Weights of a small GPT-style language model, trained from scratch on English Wikipedia.
Size: 11 layers, MLP 1152 GELU, vocabulary 8192.
Each number is 500 + 25 x the weight over its row's rms, rounded and kept within 0 to 999. Layers, rows and columns count from 0. Numbers have three digits each. The size before them is the row's rms in percent of the matrix's.

# up: layer 7 MLP up, 1152x192, rms 0.0857, rows 108-207, columns 128-191
# down: layer 7 MLP down (transposed), 1152x192, rms 0.0823, rows 108-207, columns 128-191
up108 089:513483487489470541451511486507485510502488533482507500534511529528495450492459475470487547515566504485491519515516517516497528515462524565505513519466496522498473525505491493509508528506556501
down108 086:487530463527515488520465531499507489479538474506547502496482477486477528538478498547516463466516501519506522518509480464508492487449561473471467492497494487541477526497526488502511544494482495
up109 098:463521530493504526454519548558486515458494501483530517519473505505478470511469545504502502472507506462538523481486500462494534498496467514499526509486504518488453523486515475470511520528505522
down109 095:519524452489533446519485454516528516525539493479446510505497481511508535529505517477475497498491487518496480533469462502507466483508553477534468572549519505471443523510466502473485477497542533
up110 073:488538482486479526475494487532496515517469521483551530495516499526494447528492541540496515476530510491486480519490485475472556534531519528483502523509462512458495471484501476503532529494514513
down110 106:493506494524456553475505509502500522471470528460514510525471543535517503541455516522505516456512501460487501505494539466493527520526506493445521520500466504464484485524508498512535514498496515
up111 097:466498475482507583506526480525534531471462465491515499521492492528521503509481517508490485485530501503472514495495550451499487489487517513488509526530479485498500500497466520511497489540507512
down111 085:529490513498509485506454519492442503483512507527502503493515466520503484467521498499520482532525511504529486498503465525517544488522484532545501521515497534549486513496500494459468508478512524
up112 094:454470447502518506499488520536496524491469527447502480504492500538520533517548499492521498496475521508486494496529531501486511503508538527483512484528489471485466516495498487508517481524502493
down112 093:512503489486489500469493520471495477487514543529527499560481481470479466517433516510496488519494502503486476503470483498529488505509529500495536518490488486509492510500485490473479527505511465
up113 107:499533500526496488522502503487479519475514527481445511542464512543508548508483501536481495498530521476517519541492489512506484538491503488498559528521493497476497456489514506522499519501465506
down113 103:493448477528488469484474496465513496544512533467518491439533483501530464518514492458502534537472510508473499466537497519553486517517541541610448506506539483515519512495464517494528465491508554
up114 108:499502518512508523496505479507493547486508506460499518504490512491486518530535502482477498435501529464460479454521493459516493497499491539512486527511517529444445481501501502503508509491513515
down114 117:476506526467490524505533510499461476493545478520511525500488469472499519536553523496523502498497510494482479514538497508492517492485497490600531512499521496517512478525502493473539537508512533
up115 092:517515476507439500500491502508481543517434546491504500498508510489448478548496500501486486486489520535546517486510459509526539490542506510524514486472505484511512547495500525477475537475503539
down115 094:478500519494478500514485519490497490479522513559399474489496483499502514463491521486503553486479546485494498470515486565461494530485490514551529473496475484485492460464518516479509502506472506
up116 099:484483451514498464487498504465484462489511485432480495502460501497522507528477546519495514494557552448492518515465531463511525513521503512488545493489481483494507505490498499509495503473470486
down116 099:483492454505468508464508479479513483529517541457528507568503502523439476524511491490542516474510464529548490504537498499448518524485503485477502440472499499499524472511492508466501514472458497
up117 101:441490501511528519487513510506527490478433520511490564458458516501516555514514496521455484479481503460480448526510515525525518498482493514484514552514483558436507433496479487510499554534476491
down117 098:523549522512500500492527496491509509520526536523521448513505422540499452554490503485519463526467479516519495468476490514496519515501494485505475501503494445535542540510503510487528500477512478
up118 104:505555483561483465458532520534543508498503512503506460532489506504466507501512520528460486501492526498469524507541509456479529516490461463498534482478460476495503500534550508528521487464473509
down118 107:516521518462491480503496500527467510488457474481525527514501523538521465530501487452523492549480501504509450523500552514524480480517485453492473506499505509496501524496523475490542487510547498
up119 098:480476521523501506477506502498493501476509528479501497535484503536519461491427490496443571474533494513499489524518506503487549502523519514508512554531489486494511490537516488475482544470486473
down119 097:506557505469507485499484504489487511465505424471484493539497526536466513520536517487508445503517465492513536477510520464511517517483492488547511524488503439507482511507494506534508501520528512
up120 104:517451511539493501520499504468526509508493517453488547515507556488508483520473559518497485497529487464497555551492493446540478488536512507500558525482507487468509497512504524547520521454492530
down120 108:447513507542494488573483510487503511501466521526443474535478476507500493493506477480478512436536503507483501539514501526482511462470536506433485484487504516464473492528504495561478496470511471
up121 101:475500493499465526498554498492529516544507525487515527475478500517504480503505544495495502489503516486528511481509552487464467474444501490477530501544490523486480492536550483546508543530460509
down121 105:505485510507462483550543517520460491488523467513491501509506491486460484447509511507498469505552518473490506459548476512477510503482502519528494526485499534536535479505494484517492515500505550
up122 092:487515469517466451506519533486500448453500488509500495500466553503503505534495540518463503474506480508525506517461479489468484521517560563501508500499505516512488479509486521503493495484487527
down122 090:507535491532526513487513467468482532502479518491479471550525491450502481527517503525525469522504519452497515500500472531501505465505530490459512494466431465527547476474543497543532516468529479
up123 090:481483482513493546490490491501541554536527545497553507501502513566490509541452488550484525466527503480497474538476523487474513505505538497498489540468510506504454481493509493508468478474526468
down123 086:477484489500546430516531518545488531485484457488488482532506466466494500486532544514503527503491487485504518464537477485491549519479485481531539500529483471505503491492508469541522498507524514
up124 103:475518503493500529499517533487520480505517517450507516483508507508500465492490460477474510504528518522489535461517510499492579503534517505483525508493499519460483501516548489500483503493500457
down124 109:542471508503476478481524464453534508493482485482500507516475487487509465552456518506467423557506499510537484496529476485524556486468499568492488510521488466489548539506501521455488487493515523
up125 105:489513548489482556510542528490540497445470517496503516509493538536528484514511534535482526524528464501475478510496507483451537517490474502481530497458470537487527488554531524495551503482519503
down125 104:453526539511510527529470478494507510502537506475532485485530499498461488531488471495492521498466516559508506490506520519554499503520519462456508518485492511469529481498489498464463513497487507
up126 101:471508467561509517499513530511540491506473468473492507526504491491477509502510547496483482477484493531510472467507514449452462552455483555477522490457498531464511462505527493468494484487506538
down126 100:502534518461485490467531470512503524503543553509512481481500502521486488524483520481505505502516462494464462470536507522532497457526525498536495491470523497529495527477475527513530513510513469
up127 093:459483527476480512465513510538499493491504488516470519477516512456483477555533524576512530521509537511518509449501501520534482492530494472486527525471482540478504443508535513510529508494532442
down127 092:501500494523489504487506488468538520450522519495493486422515493537499549499441560458480504492563502491518517524486488502452520530513467515536507482523565480534467501526519486512504495479539516
up128 103:490484510544523464494549515533531508470482519503510530521503498496514477555501504521511472520495502466527492482529482488496530507479479518499537534486494500469515442525508492503493510502513507
down128 102:486483530502480493520510483506515458494538502484485515505484471483490468510527495506473503483517499511501498528477468503509506496529469502446543464525517523478479554479478495510527515518461491
up129 095:481552494483470501476491538491495520438459549497482546494492532535450516555491512522489520493479510475526557478498510489481515502559526498526505517470522504515434468506508511525511535481497497
down129 101:485465495508505477512526452482516520491519524532496471488517493483529487465499514494512518488504553477490472508474486516509510528504458513496495510516497511455547528494462499498506473485497503
up130 102:501506500554511482450545514517478473457471490499525483548494499476486465504507520518528495514481502487484494532499506499481469515485515516474580478505465556523500481521535557541481522457476529
down130 101:444469516451465551512503524483499527519465473476478490444499481485497516537471494551472485479486512486485472493533497498528530493561503524451502491533496496505480524518485467448540529537490511
up131 096:466501521569511516522558483519493559470484471477513480530497491503511471480495548479506469503509549489475504490492541519455507481448503492490518494471445491501484483550538489538506452521480513
down131 106:483514543496545527477455508490485498492516539513524473522513484535501499473500503519462513445518510530494517503520481506495537490536464513466490489495504436514469507485549504480494535482528479
up132 098:517515507477482492453520478502515530534501508485478544506511527514503476485486554481535474485493486478486526519481457493478543545529447562495491510495496461511486501528566501481473503454514521
down132 092:540483486578513503513499490504474491487473505497519493508513493494479507525502499526493507521500549523464456510509509462522500450456537514530486517518516522496518524498489531481453485474515534
up133 083:494485529523464491485564548495537520472452489503494556507439529513491502500496539529485496496511530462457513536536478457498516560516478504487484522513498531509508479520540494523528515482490523
down133 115:503481479488498508493500559545478518459481514520535517469469520497463491502505514540499486496533468457460508528525493476502474551508491510438513504468501505475494504482507468507528526492485492
up134 104:490510544504495523464491508527501495529443529521539497506524487517460503543475512552495532506497530497479489524495480476527517513545501501508503569514492569446502468489525473479520528440499542
down134 098:481507446485515502519538491483469501490461486479444473525482518508489519518496492470482482495461493497521512537498499527483470536494510478502477463494537525502472521516476496497461485502497496
up135 097:477522468462452475473513473520521483543452515525527492501507520522512488537508511573514499482480528507489486533499508495506545507490499502484523512495481548501509515515488527532495525479488503
down135 086:525518504480486504540504491480491470484528448512508488487498474438496562501501507483486548447559537506506467495498515509465543519508493472447487485525514487533519493519490477469511461508481471
up136 102:526464441488445510490519495473500503527458519484475513492487506481536491485483543484514508513541491487512527541524481518508493487548497533511495535523489538504482504504517510532497550528520499
down136 106:463518516474513518538505501485484503561531520495455513446467482491515479476482491557537497433545520529569482474497515472505456503506435491453519488532498498514518534507485523474512509500463476
up137 091:489511437511487503502502511495509479485501484508498483530523462536536489466453506489458469506475507497467492493525496482466488562504543513501512547471453525502530498503513493488509526474475514
down137 095:528497497538530502501518477509502549507524508458526490471462532514471498491531502517492498476490458501482491469491518540525482481456482508469517503535547534462487508481517457506521500540506505
up138 102:444461503497499508460522485540511514468479506446506502482471529555479503515484502488516482493464512483529447491515593487504516525504510503472522489488467531464510483506538520506496539490503542
down138 099:469457478522502470464486497483491533502479530536531501516499512479504499529515519502479542507443501482439492540514488477507454498467495515533455546543472495508474508520481505503443470512492505
up139 107:457513491464465506482497523505531530497476546502506491530537555479523503518483497506502518501507470474480518484484540488451499505502545536485536496524475511491489505542499518503492506524487519
down139 113:485491485508515506507455469470499501495520439480522517506531496493510493516466512497495514492523511549470499477501514497516456521507537493428518520513503487467524501518477499473501517513452513
up140 099:435479476476448527485534523487512525502508484442514527499501528512538454508543476517518523521538530468522503522520498482488515483541532510450550492530493527456491488517500509513560481487497508
down140 087:561545526495485487519504501533507447455478498526475492518503466497467518494458517503517479492490487502514528494516528532505472517480500503538532427463470471532494448475515495550464509497495500
up141 101:489527477564454542512494485463514524503511540474508486523506493535496492498491522539518500528471516473487461510472485510460502524544474499494524470528477511481485494506496517510532509509509510
down141 108:524518448505582500511524488469455471520510481478546491521458531504500509480493470494444486485473493500504534510491517485498514517482511460501482474489517522505485521463476489491469515516462511
up142 104:509474490525479472497512530546499527481461511502501477530501503530516480533508511553489468472497475495503510533485510474515437508469521504472541495514504520505474451499476531560495528489458498
down142 104:551483468493495452573518510478539489493470503515514515502503523532529551515466519453507488512497498523515525491516545486500477482523505463466495534548495545495498478487505505509473485499473493
up143 099:532501494571489509501532509540501526507499508493506505533499497522481490463472488500505498512511499491530511540547533493474461504496493502502494506534458536481528478557502521531502508490557489
down143 102:494477503518506497449497496506478437484484494491470473526491409515504510478505541504495525504477523486534521502496500545529514493491489548553482446524486507505533498511482497488518504524510520
up144 108:494511482502476501485563501557505511523462481466481495545461514503500495518520533502466478465513521502493508485499513493514493508494478511476514504468484545498434478541487485502510510485536494
down144 106:506513478476482473461475496445515502475507469477510505496498478479465470520486470535520525515452527549503467515462533503498501512482489535510483523488480515500477524509485508538478500485484492
up145 102:475493479548505523530519551487469526459473487486478517466475520472479491479503518495490477510543508481527474488556499500500480526456462523459533476495509519476500519487493484508516497525468543
down145 094:524505498483540481494522484512488467490535519505483517542499503461523510498476471493490497508452490504520483522511524511511537447527537520533474522483474493529502496513523514470551546492538439
up146 093:473529497486446451491514499527473509529508540526517495506460543474504523520482523519457501498554475428498507491519494514486481533495519513487546485478495556524481536532495485530518542467489509
down146 092:502500479542550515516486535454531512489512462524493527483427511523515454485486535503506495496523475459460492472485535501517490487504512496471498466518489492511493455510479501464502480521504471
up147 108:504526512544509455519534471486502509480493465468482489489498523458497458483496505510513472443485489520489497521510488502490502517481500523492519527494491519523491476543553480490472504479475537
down147 105:495512495530507517493509498497519557471473536512452512527430518508513462459513501513483486525532460512456546463497511489505481514519495532508500521484475495489444498530500490542474471463493484
up148 097:502466487470491504490512537530511487505462483495504526520484493463470502523511476502519498490484516518494496500533555411480481496520536482495491527457506555506466463534470525453485468495505456
down148 090:492519526491476507521523491489530524484531501472554488492496515507539468473486548474488487509487486472531527547470462539521521529501484507451532492529547489462497555479501456551529528515482496
up149 104:480478475517517514499540531481512530507466496489544528521505472497527519505489489506439449531564516485486495486493512485506517481522502495478531531481477520490501489490504512478496511509461513
down149 101:489500470488499541553522475447485500488428519545491484494494537475479500449469514458479548468504477482508514515527490537458482545498491536438473483492521481485551499504526479478494483463499502
up150 095:475490486479495511531540512524508505507496484468531510531517512474480489511496523474448491490511512498486486502528523494474497474525524503486525511461488520464504522515516495512496484520508481
down150 096:506508478478499532503479474487522546507466519514516501525506555508501562461471510510541440502490508457513498548484496513517501514455449512470503507476487522493485510524493490521527557470537476
up151 100:519481480515498490446534475510503476520479499456489516509494514463532484496496490524508509500499559492491531537497502519474507517468461511511528554473473504498501467547475497482498567481518499
down151 096:556470508491506460511492542489471498549494497557489475492507445512489491519462517508496482456525486506503493459498497500474483525556525491504486489530508454496484504494547480474485499554508503
up152 101:524527483531500488496513529532517514478478490462506545518501481514489483500474523546494506506485496496506515527523527468479497506487493518501520504483442533497534470514541467548516542499533522
down152 097:502495491511480488535506498508478490479497491498513463529483489481482479536524503508471506482453483561529565499555496546478480560489503453502509485474488515499470523500546489503470500480513483
up153 093:451503495491480514515506513485511502479514556479489509499529493508452486463506504474506505512451533498463488501524531485497472543535493472482480501507424505506507521478521483487539511532520466
down153 096:522481505503528465482497490498483522512461484474470495525517548497503451523484469516515551484531508490533483513495503522512501497457502523559492520526539542487517473488519499488483509516487543
up154 083:517447464526494475521520474530514490421440512509471490466505523455504501532501492505485521511528555466483514520507509466483520505484511553521533504492468518490534479505527469508502489500519538
down154 081:569502495503515472516481472519509459519521508493549473497523461502482485450512487482539494521474501526513511511491493526512506517507478518594456483516503495521586508483482494502506477492549522
up155 099:498496495522473502503534499493495540495507488452487487511479484506496482496507479500476527517551497490507518572512482470457549506466501491492497469489465543448480513556564513499503495468491521
down155 103:496482496540503505483471483451464482488519547513509502515515517504520558511508511532512512479503470484512469487477487492567452524505478527505498502509512534481487482473520504531437485524482502
up156 103:459514471518474483527542470484503512493516472499500497524470553569480464507517528504453473455502473544495516542480496464470509473479503510486509499518506504471485451517517509535545544451477498
down156 099:484455488485494518495476504475478454501469478507518461499501428489484502461502474513538519534489514484477531488501533533487492486516507499533501529504475506566527535478466491479534489507509515
up157 094:526464499468495484468539459519540483515485472491522538508502490517489523544469487501514544514512476514487486497467522533512499487509524531489513558551509543467485479511503487529503479465504550
down157 092:516514532529477520475487523479512483469529490509500491540466518512535490534474512481499480474526459521468483532532442460498494443504505514454476519552527487481493498537536501511485492502542474
up158 101:513496497539522487497557542527485483527506487502545523493445495488574464527511512522483469460534518467514480497486480480472521508482504505520531478486511519529470473562548465485474512516467514
down158 106:445504542469456542526472475476471499467482501528490486491525486550406523490487495514510522504496519508492511507491499494505484487533484510521511482515495513461463512478453522466502497542494510
up159 100:483493513511491526482528512509485527486485525442510537492513539486492497501513544559513521497517524451557527489488493487519503509518496489479524554466504585480511489518519510519509475484483518
down159 113:453506520479475497519478521468518491455495467456503481501544489476473501537474530471488472543491478471478469488492499506542522498486517461463495522506518521456555513501504513431507484450461479
up160 108:486476523489479506482535500496496525482525510496495541514458520470521496502501493509514498512458491495487495532494501532498486512484461568453539553497502520453517485514522459501540515501516487
down160 094:482500488460481561431441492473519530503512539506504493493510523480500520494516515496499477466501493503507553482497526472494513526512557493476507507462532487485508552487537518481476471519512453
up161 109:486472480515483507480541529534491553503502487488507513545455528501489479552510499548477522525546511458502509542549511471484513479516525511496576500532506513474475507536516488486509528506486546
down161 109:546484532511551445517473491483511503500501513470470481502496502440552523468533427509535496498498476477486513486501498460463479485505507520488453498459517465509504502538487483516502481479577521
up162 095:459490463538463489496498551485473476458489476513489498488488545540455480523528511556439521477492501490486509508528496487479503535526553490472491491476499518520489514497550523543529473505491514
down162 093:497464573502504519518538432500521476536504535466550497516471490458481484503514490435529541470504532511519513554471502512493503494540470494490487513536531501486508499530481525481520488488525509
up163 103:503533501511497491472505469525510505487503494485511497500461544467464445520507537536468522458511503484508507557488485502529488541463502494507535505505489528509461504502476516531485562499479523
down163 104:517483497492554481486557517490489480465466526469499460511498477503516509512508523502499509494541494516469527458448531498517484519507493530492502492454498498540487481528500500535523481532531505
up164 098:522547491520483507483542506521531476477509482462517537495518501485511490560504546512517444489457509460516526457495522485494459485512521507515535477508470498507504486494530530531484454508460495
down164 105:479511530500472500508511514510499513489503491525535500495487461498509564452469517479490507490513507514461516496505481496487515486509486474505498499463482478520510476496477467521534552460530505
up165 104:446483507511504502476520507477507464482521494480516493469498515506492479543463481523479503501495498486539496505545504504542524569535488517490519549529485527490456495500563461503496486503484551
down165 105:512490514488544516465503442468525525490514514473527479479505451497474530535486481493522512500452522515509460501493519511519464534513504501487497523489501520518503563479485524495535486471527509
up166 094:499472536536493503520514503486471498490454535506467506546519576510486489524518467505518505495453517522512482510530475526471513532511512560486536510488507475503499499523493502487488516478442544
down166 091:550503491520465464513478503487537498530537511477469487456474502473525491508558521504491518529538482423507488474507476511510474500472489500552529414474522518501483533505546487511493506479528507
up167 100:499510493483503504498502471498506516531516528532522538500497521492540485511459511544498510471535521457468553524473526496467494545517512505484505485488477488480500441527467490499533506440442528
down167 099:530516500486470473509507486483477546482553478500469482487456516530505544505553481496484461500489484527516485416528532472539488492474497483502464537481489489516452553491465512540478490492497469
up168 103:490516511535454469477527503480526503473527538486536497498476499538525511490518516497441530497531509490499515517507480494503529497514497493502535514499497537481507471518494516550487484466494454
down168 112:492517504487479471468527535483505475513499478489482496532522469488514452462515492483486457532463469506442487509523507525467509505463503553496491536508467458508517465508501500461539468483565499
up169 098:513523519500487507456535527521511536512481483508518481486505519509477444542478509509500505519479501546491513503495525492473492577485469478510488490543460555516508443531525497492504545544495482
down169 094:494522466505485498534504487534520510504521473491474508498470500529517513465518502489504486513505493466507516506510453492503510447462489499533546532512504510563483506497508488499484443521533466
up170 092:458468520462456553466514500559516482464493537479491539485526495508491468532467525499503507513480465475508508506468536496500552512539522493503509543473478525497501517489539472486531498468508497
down170 086:507472536470484516487503514475510458466515524499558525528518493521469526484441472484485517478513535500462501523514504464485480502488508557486456523518509518489496496470483498539496469487514516
up171 094:463528470502483540438507544487472468501470505525528508474491516508491467525466533513470511493485513503505528517493490451503510518515509506474501504543467488533494464481525486530521542486468480
down171 089:479495526562521518504484521480459496500513515509453536505515487536495476493502540454528464507513495491531507515468473467508512497550523524487478499533508476496514537478531529468500511492521512
up172 093:522513509512443509508508460532488513441505479456491539538520548469493492517486528492508511460491519419544495506510522485477481515505493528504488530522505512467492504526476510530518531507516491
down172 092:497492474525526505496504571481483469509502504511480480484523508499499506484492493520475524490510495530476498488493515481511480499500533443496491500480488487498530477483496550461491532461494466
up173 118:499537511553479489477564536506520517466511536493523537557470561474535512508451525531494471466523525468518490505537474444469509525479477512501525515499497504500484488543512485544471572485490521
down173 119:520518557521490498486491472493487566534477498537496512522508533510489454554470477499451454473483522447482507535530470497523540461475502475469522508484474493489494493491471494515546504506493495
up174 100:491551512510506527532533471521480518493542512472520438469493502507507479507502479504464486497515506508487513511535487500494469466515521493486497543538517512444517478546479487509515472459437523
down174 099:473490540441493496475467494516532552489476505506502498451512479522505509510462514497527518524503517472478505540432531530475500513553465512527501481510545507495509468519505485470489510519505490
up175 102:494514490482492497494505525506494480461490494497494511476507471482457499472533535485445480452497468505499517473463507488517493519492521517467516529490458491498477488482533442484484515487480474
down175 101:535488512549526498437515482430535499477471505490524499513484553493535519529441521488484505531561515477551518498517488491498541500504483531524480490490506499497514516541463506527481514535545508
up176 101:458501521469515547459505516532491491480503497472504522479512507514514459522479533506486537522536502473491538466484487484469497506528461514472532507529503494459490473514505490501532509494476496
down176 096:471489458497502482517494448495541523531526515524507465519496495502479478494521479513505462520469507510483499495491526506516503514504527471519503535510465538533492543492487525469478510512492520
up177 118:483489508472487538496481502550551516493488558502505498496520489483536476515467495502513543526525512468420484512504550514498506513523522509485509485510496513487507464508511449499516498515482524
down177 129:458509480464482525470536519499498514486452525487511511499495527512553482511504504454464516504542495487445538513471522467499445548530521516470526511515472515481461490458472485477501489523470518
up178 093:513541468532461506530535459508509495524520515446494519504488524489535506521461562525506494504518494466532469527481505461493456517458526501473508485496526492478501514518471506483506477497518506
down178 091:471443495472539500454501527546434486501470517484510506469498492465533510556511488537499517511481492508479464474529554493521525487528485500469500527490516495515514476539517497510519487498500510
up179 106:488503465538495540484501503491513469523498526483486550553516494491501518510471542508497509510474523444510491510521480484482481515548464504481509533503492514486468515482499451543528533495511487
down179 111:555532480480541510484511452530485520532518480489504472503480547498486501528508495468519537492531502495540473495440480495484491512491476514554486479536501517489466498514465501506490490532507472
up180 103:491513520531516508491526492464546547528477513457502544514509496514509503510471521528477501482526503530492508492505512465517523525498479498459476531497504523482462471506532470495502508447545438
down180 109:461447501497472495530463528507481510492487481542504477486536499474479480548530539508461527513495476502491511469484457502467472469487535505465493495502471449489485544489497529521568524539498499
up181 096:500497494493515493479547499522516536509455453430475523539477561495531468546489543484465470486476502490536515503491550454496530502495492528492497502459507502489505526546480520486499524493533518
down181 098:526535440530533495554500485511492522505508505556503440493455468451495463475516466554490525503537477498479524497503477500522494524491506428493506513519496507468472522560463465510500486486515502
up182 097:467526550496470518493483475537527504468488538478520510504464510514515478485483494506481534496540480526476470532530493514488543487457527503476491512503506511469445497518496497485519494514507529
down182 094:504508497530487472539516487534488547477516510501501502505534465534480505471503535519515483503492500487523538491486505488504499472516531528510520520486483494485480485464438482482484510488504519
up183 092:505504520492468482489547469519500483531514477471489578521526552490486508552510503546521501471512495459519466475505470449472489497485485531488491498488510544521468491531493457519503518510517490
down183 095:504463491532518520496494519489513485494510525530506478482516484520528491448508509513458465519461485520462494509490532540489515507510519460512506486487461476518495492465508514526492516482498527
up184 104:504501519555489461501532465538503513484504486500491529507520482509518513497462503513511472525503529472446532490485516481507493521502515489505512486502464493487471485492518475495498492473496490
down184 096:496530492531485487492513475502489519476517446497521530509506509495481499511525518512517498493514478481494477556485478506505528515477476523532519481495516498540435513522503557515482522486465514
up185 104:503543473476528516521528512474528528497509531504519523499500552519503508511481551502511504488504494504491540484515544484470507475508495468506475525509474541484503531527497510488489513460521465
down185 106:482479496539495503496483528488489463560522475456499496474507463532475508525544512444519493534516482525493491470532532470520497478449485517442471508492513475506488526490452520489506492527487533
up186 091:494486502494451526464526528479511554495537503494543522475516450535500466514504511490461497516520510500507489500515492501512509473514512512502509538461500568515489530490493500494506515482464491
down186 083:537531538491512459490527477499521508491468502503480501526503497485487508495475480530520519527470498473456502515526469504468485491546499487471460464498540471478474492487525473475474490460499520
up187 104:490473494517489492483512504501518490479495513496470481466468500507491522486451550520475515518541521483480506531497524492485528487520525501498528494526459521480503476521483491507532511494492504
down187 103:469519530512509533509534512486493496484519529508548489536517527457503554489481505472494455462542504505497504485466482486508505507511498543478492511468507486486555534505464550479513462493465531
up188 092:480524496489509523500510477525532479461463497491465467458470489514500475561518483520495531459503506505487496559491496501502493483542507457513523498560491535496499527535449532562505499491505492
down188 087:488524519514471519489489506461506488529533499506506550521457512505462508480459506502490493493498510463526465475550493525505482518574481508511490482489505483485484493481536460464481486533511489
up189 108:503518527547505510497512526508500504514490484518515493501492472486498433531491547543446456482527505517462532499468524519507506501507516495496499492477488478513470511496507523496484494476459522
down189 103:497481493505493488498508458513554503536490508501467536507501488503516491472487562526553505484493526463494461510505474482492522526474521487472519495473508472520481471480491514510502483505486517
up190 100:489475528551484533480482499506534537549511501486541475487492483483470515466487554512433503495515521506456513546547528518505540514499525501498515546533481544452502541511524498497510530455516521
down190 097:487506527454526453497498524497488496522474480514469503531531503476517466523527502507546488470468505488516477492504462501529510467472487483450530540475508496514500486478525475493546474511522509
up191 101:512498520471463549502497482521532520471504536498499508504456542482485496500456512528487529459521509490446484511533492496499492516558525479468531535507534505467510521508480492504505511476452496
down191 105:485513514468465484450518518539486504451472521487452452486461500515474497440468544483505504521486482463515507466478505496476484526508473504481499474511439519480517478481508527534516496484508508
up192 109:505466471495468500489505518513493501506478495478491489526489501493510441522484479508519524558539490472446504517567544487496536532479478493477510531500511515504500505525520499508500487505486508
down192 107:460554566475543478530489510504486515483472509506501440486535488534565489496470481511489466507526485480526487521463492463483507440519501489452496508499556511479525492501515500479548525476506506
up193 104:516479503512513492511528498529481485494476561497481470481519505494515474493479514490479527513509490497484528515550494508477491489479464509473515514498493516475523495525514473529539513477512498
down193 109:511488520494464491507494480497474467510500521517437535526496532486501500476543498524517496493518444485507535498506477488502478472505513524486488548522463523539462488478511495523515538486468528
up194 101:512469481474494532509540530482510504494501523488508506563471520467518512515472514489499530516550525475521526494537509496474547508521503504511583489532476493508485485533532548510485524486494473
down194 102:425526508451528528489445450471536520506454479484470501485513505523472510496524513543521492493480468491485465477481537503472522543458524488458519465469529471481485473492507482513528489504526485
up195 099:519501472524536490537492506507516519507490481525510479504494528534513482531492487494478449533528543476474510506507526509469535536480504491527537519506517530456487509509465467457523498475515509
down195 100:515531529509488463523487465470501514535505475512455522534544481507525499506525495507487485502442475496520485484488456523472477519522503486478505491454495474492494483474520516528496493494498479
up196 106:501514464510511531499505496503520505479492509456532496519511496479490464509476505476495516502523496509464521476520517462483498503499520524488492540494484496485520490514493503482539531501502534
down196 098:494508485495474479535509500438497523517464522478462506505557476506525493507510513481465503481494478514467513443515466483543479482524539479522490483520537494526506523536487478485484482550508432
up197 095:506503496525485502473498467512496497500498518500500500512481520475493526530482532526489489482465518498521495545532518472523471497499498495516483483552436537505486470509482516514484522466470500
down197 092:485475574476572499466524482510515509520506506496497503434489497514501537503503498555465490508492476473509499538493502501502522514456494460487511504477497519468481489501483520526451468452484547
up198 104:498459474492483504467470529503508495470461497439465537524513508486484519505503515520530533523470487522487482515551492491513469549510455496466519526491487531489506469467535482519518512507473511
down198 094:502469452481444492486491507479496473473491467531465537495451522478522513503550519545502508539465477493461519476542499499544534480472480524489487485473497465528468458503529505512514511522492502
up199 090:497521513539508467480511511474503516528466482518488498548511531487494504494490545543501525522506606438481529501494479454467537528515456483498543498477458502519525490501500542526502527482496506
down199 090:503479518496545547511480462472539459457512525508530494519503485523487500506503467500500496504498475515466513521539537519511502510487528482536510506486508548508486523486459488449480475555508498
up200 098:494508492535457489478534483519505583497496489460517515522478498532488487470496524516497511534498511472479514547508485523452510477498481517521502476498498531446514444545494503516518540448510526
down200 098:530508459483522493494479473505474464497489501503483487496492522496508540491529531529502490516508457511491569478485463487484558521509449509505485486478495519494493505532491516484497496513524485
up201 099:436465496522516524492473485513485496515536476504513528507509488545505493502484505539447457482491511467503482511525473476541517522485535495470469545515493519447459522468517484545523516528495517
down201 094:497474523500496490469558492532494540485474529494480509542540494477490539472500515504526500522501515506478549479483491495490479511547498551550511503473515477496491484508482478442520493487537501
up202 104:491487522512487499485545506513496537525512535482518511485460547467508483551515487554491501535492513462466508551468467481489539494474497501491537522466489515480485452549501508477508551507491518
down202 093:487519506480482525476541464524466470436504489537470510529486489508518515504490499493478473508516487502503494477511525495533495510544480464508513492543487508521451489507532530506484529490507444
up203 099:540478488480521485465520511528523461508483512476500484516494490525525437518464494466525465529518483499462536572524530496481515502490532483514526516503483533520507503558470495514518510475557523
down203 090:467518504523516515495492454490497560523515485516527524470497458512540505502540508521497501498483475531490516503462492484528441478529483525519526507499510528471484451490554494493490478486475489
up204 102:473511486524527480454490511535491496519447506416488496492501506462500473476531504505488510441502527537496485510537502465510498482482510476456522494499495527469458489537492514510495519490478551
down204 096:547488504506509545534525483489554509496485506503544517531454474516488486514503493519516448508514505512529480508486480523495493518502487539484482528508536467487501484479508499486520497498515502
up205 095:477528477539497492472522549462471521498514497497501475523499498511536500501507529521507521507473543479489497541510481503462518510496489457497533505468432520484498484516538557500507564467473471
down205 096:531526546505506470487492503540482489551481516523506523527516504519471468553513478467495491469470486452484475467479523454501455499531526548520482487550517493512478456519515494484478456541492524
up206 100:466476499517471473472495517491502546482495542490491503478511501475499460494479523520491567497514498498495503486481482505529513503529474483458555502520508504467500464508504494537549519492478538
down206 099:504524532490510462495500489481498461510507498490482450495575515523513536463497474456489490472521489537528491512477494448497505471487474520501523530495532551491523553444527493481510520514462532
up207 099:491484501522485478482520534492549493507475510511488492491500485520480492503513492542493484476510517526495545536533494474517503515510427462482487478499488546486505534493520506488533507506507492
down207 100:493493526463512469471494435489486504498515481514531492470495446467539528537547512512505495517456483508533513462492489509443524511506503523512503470454527450486513441523477506501494454521488491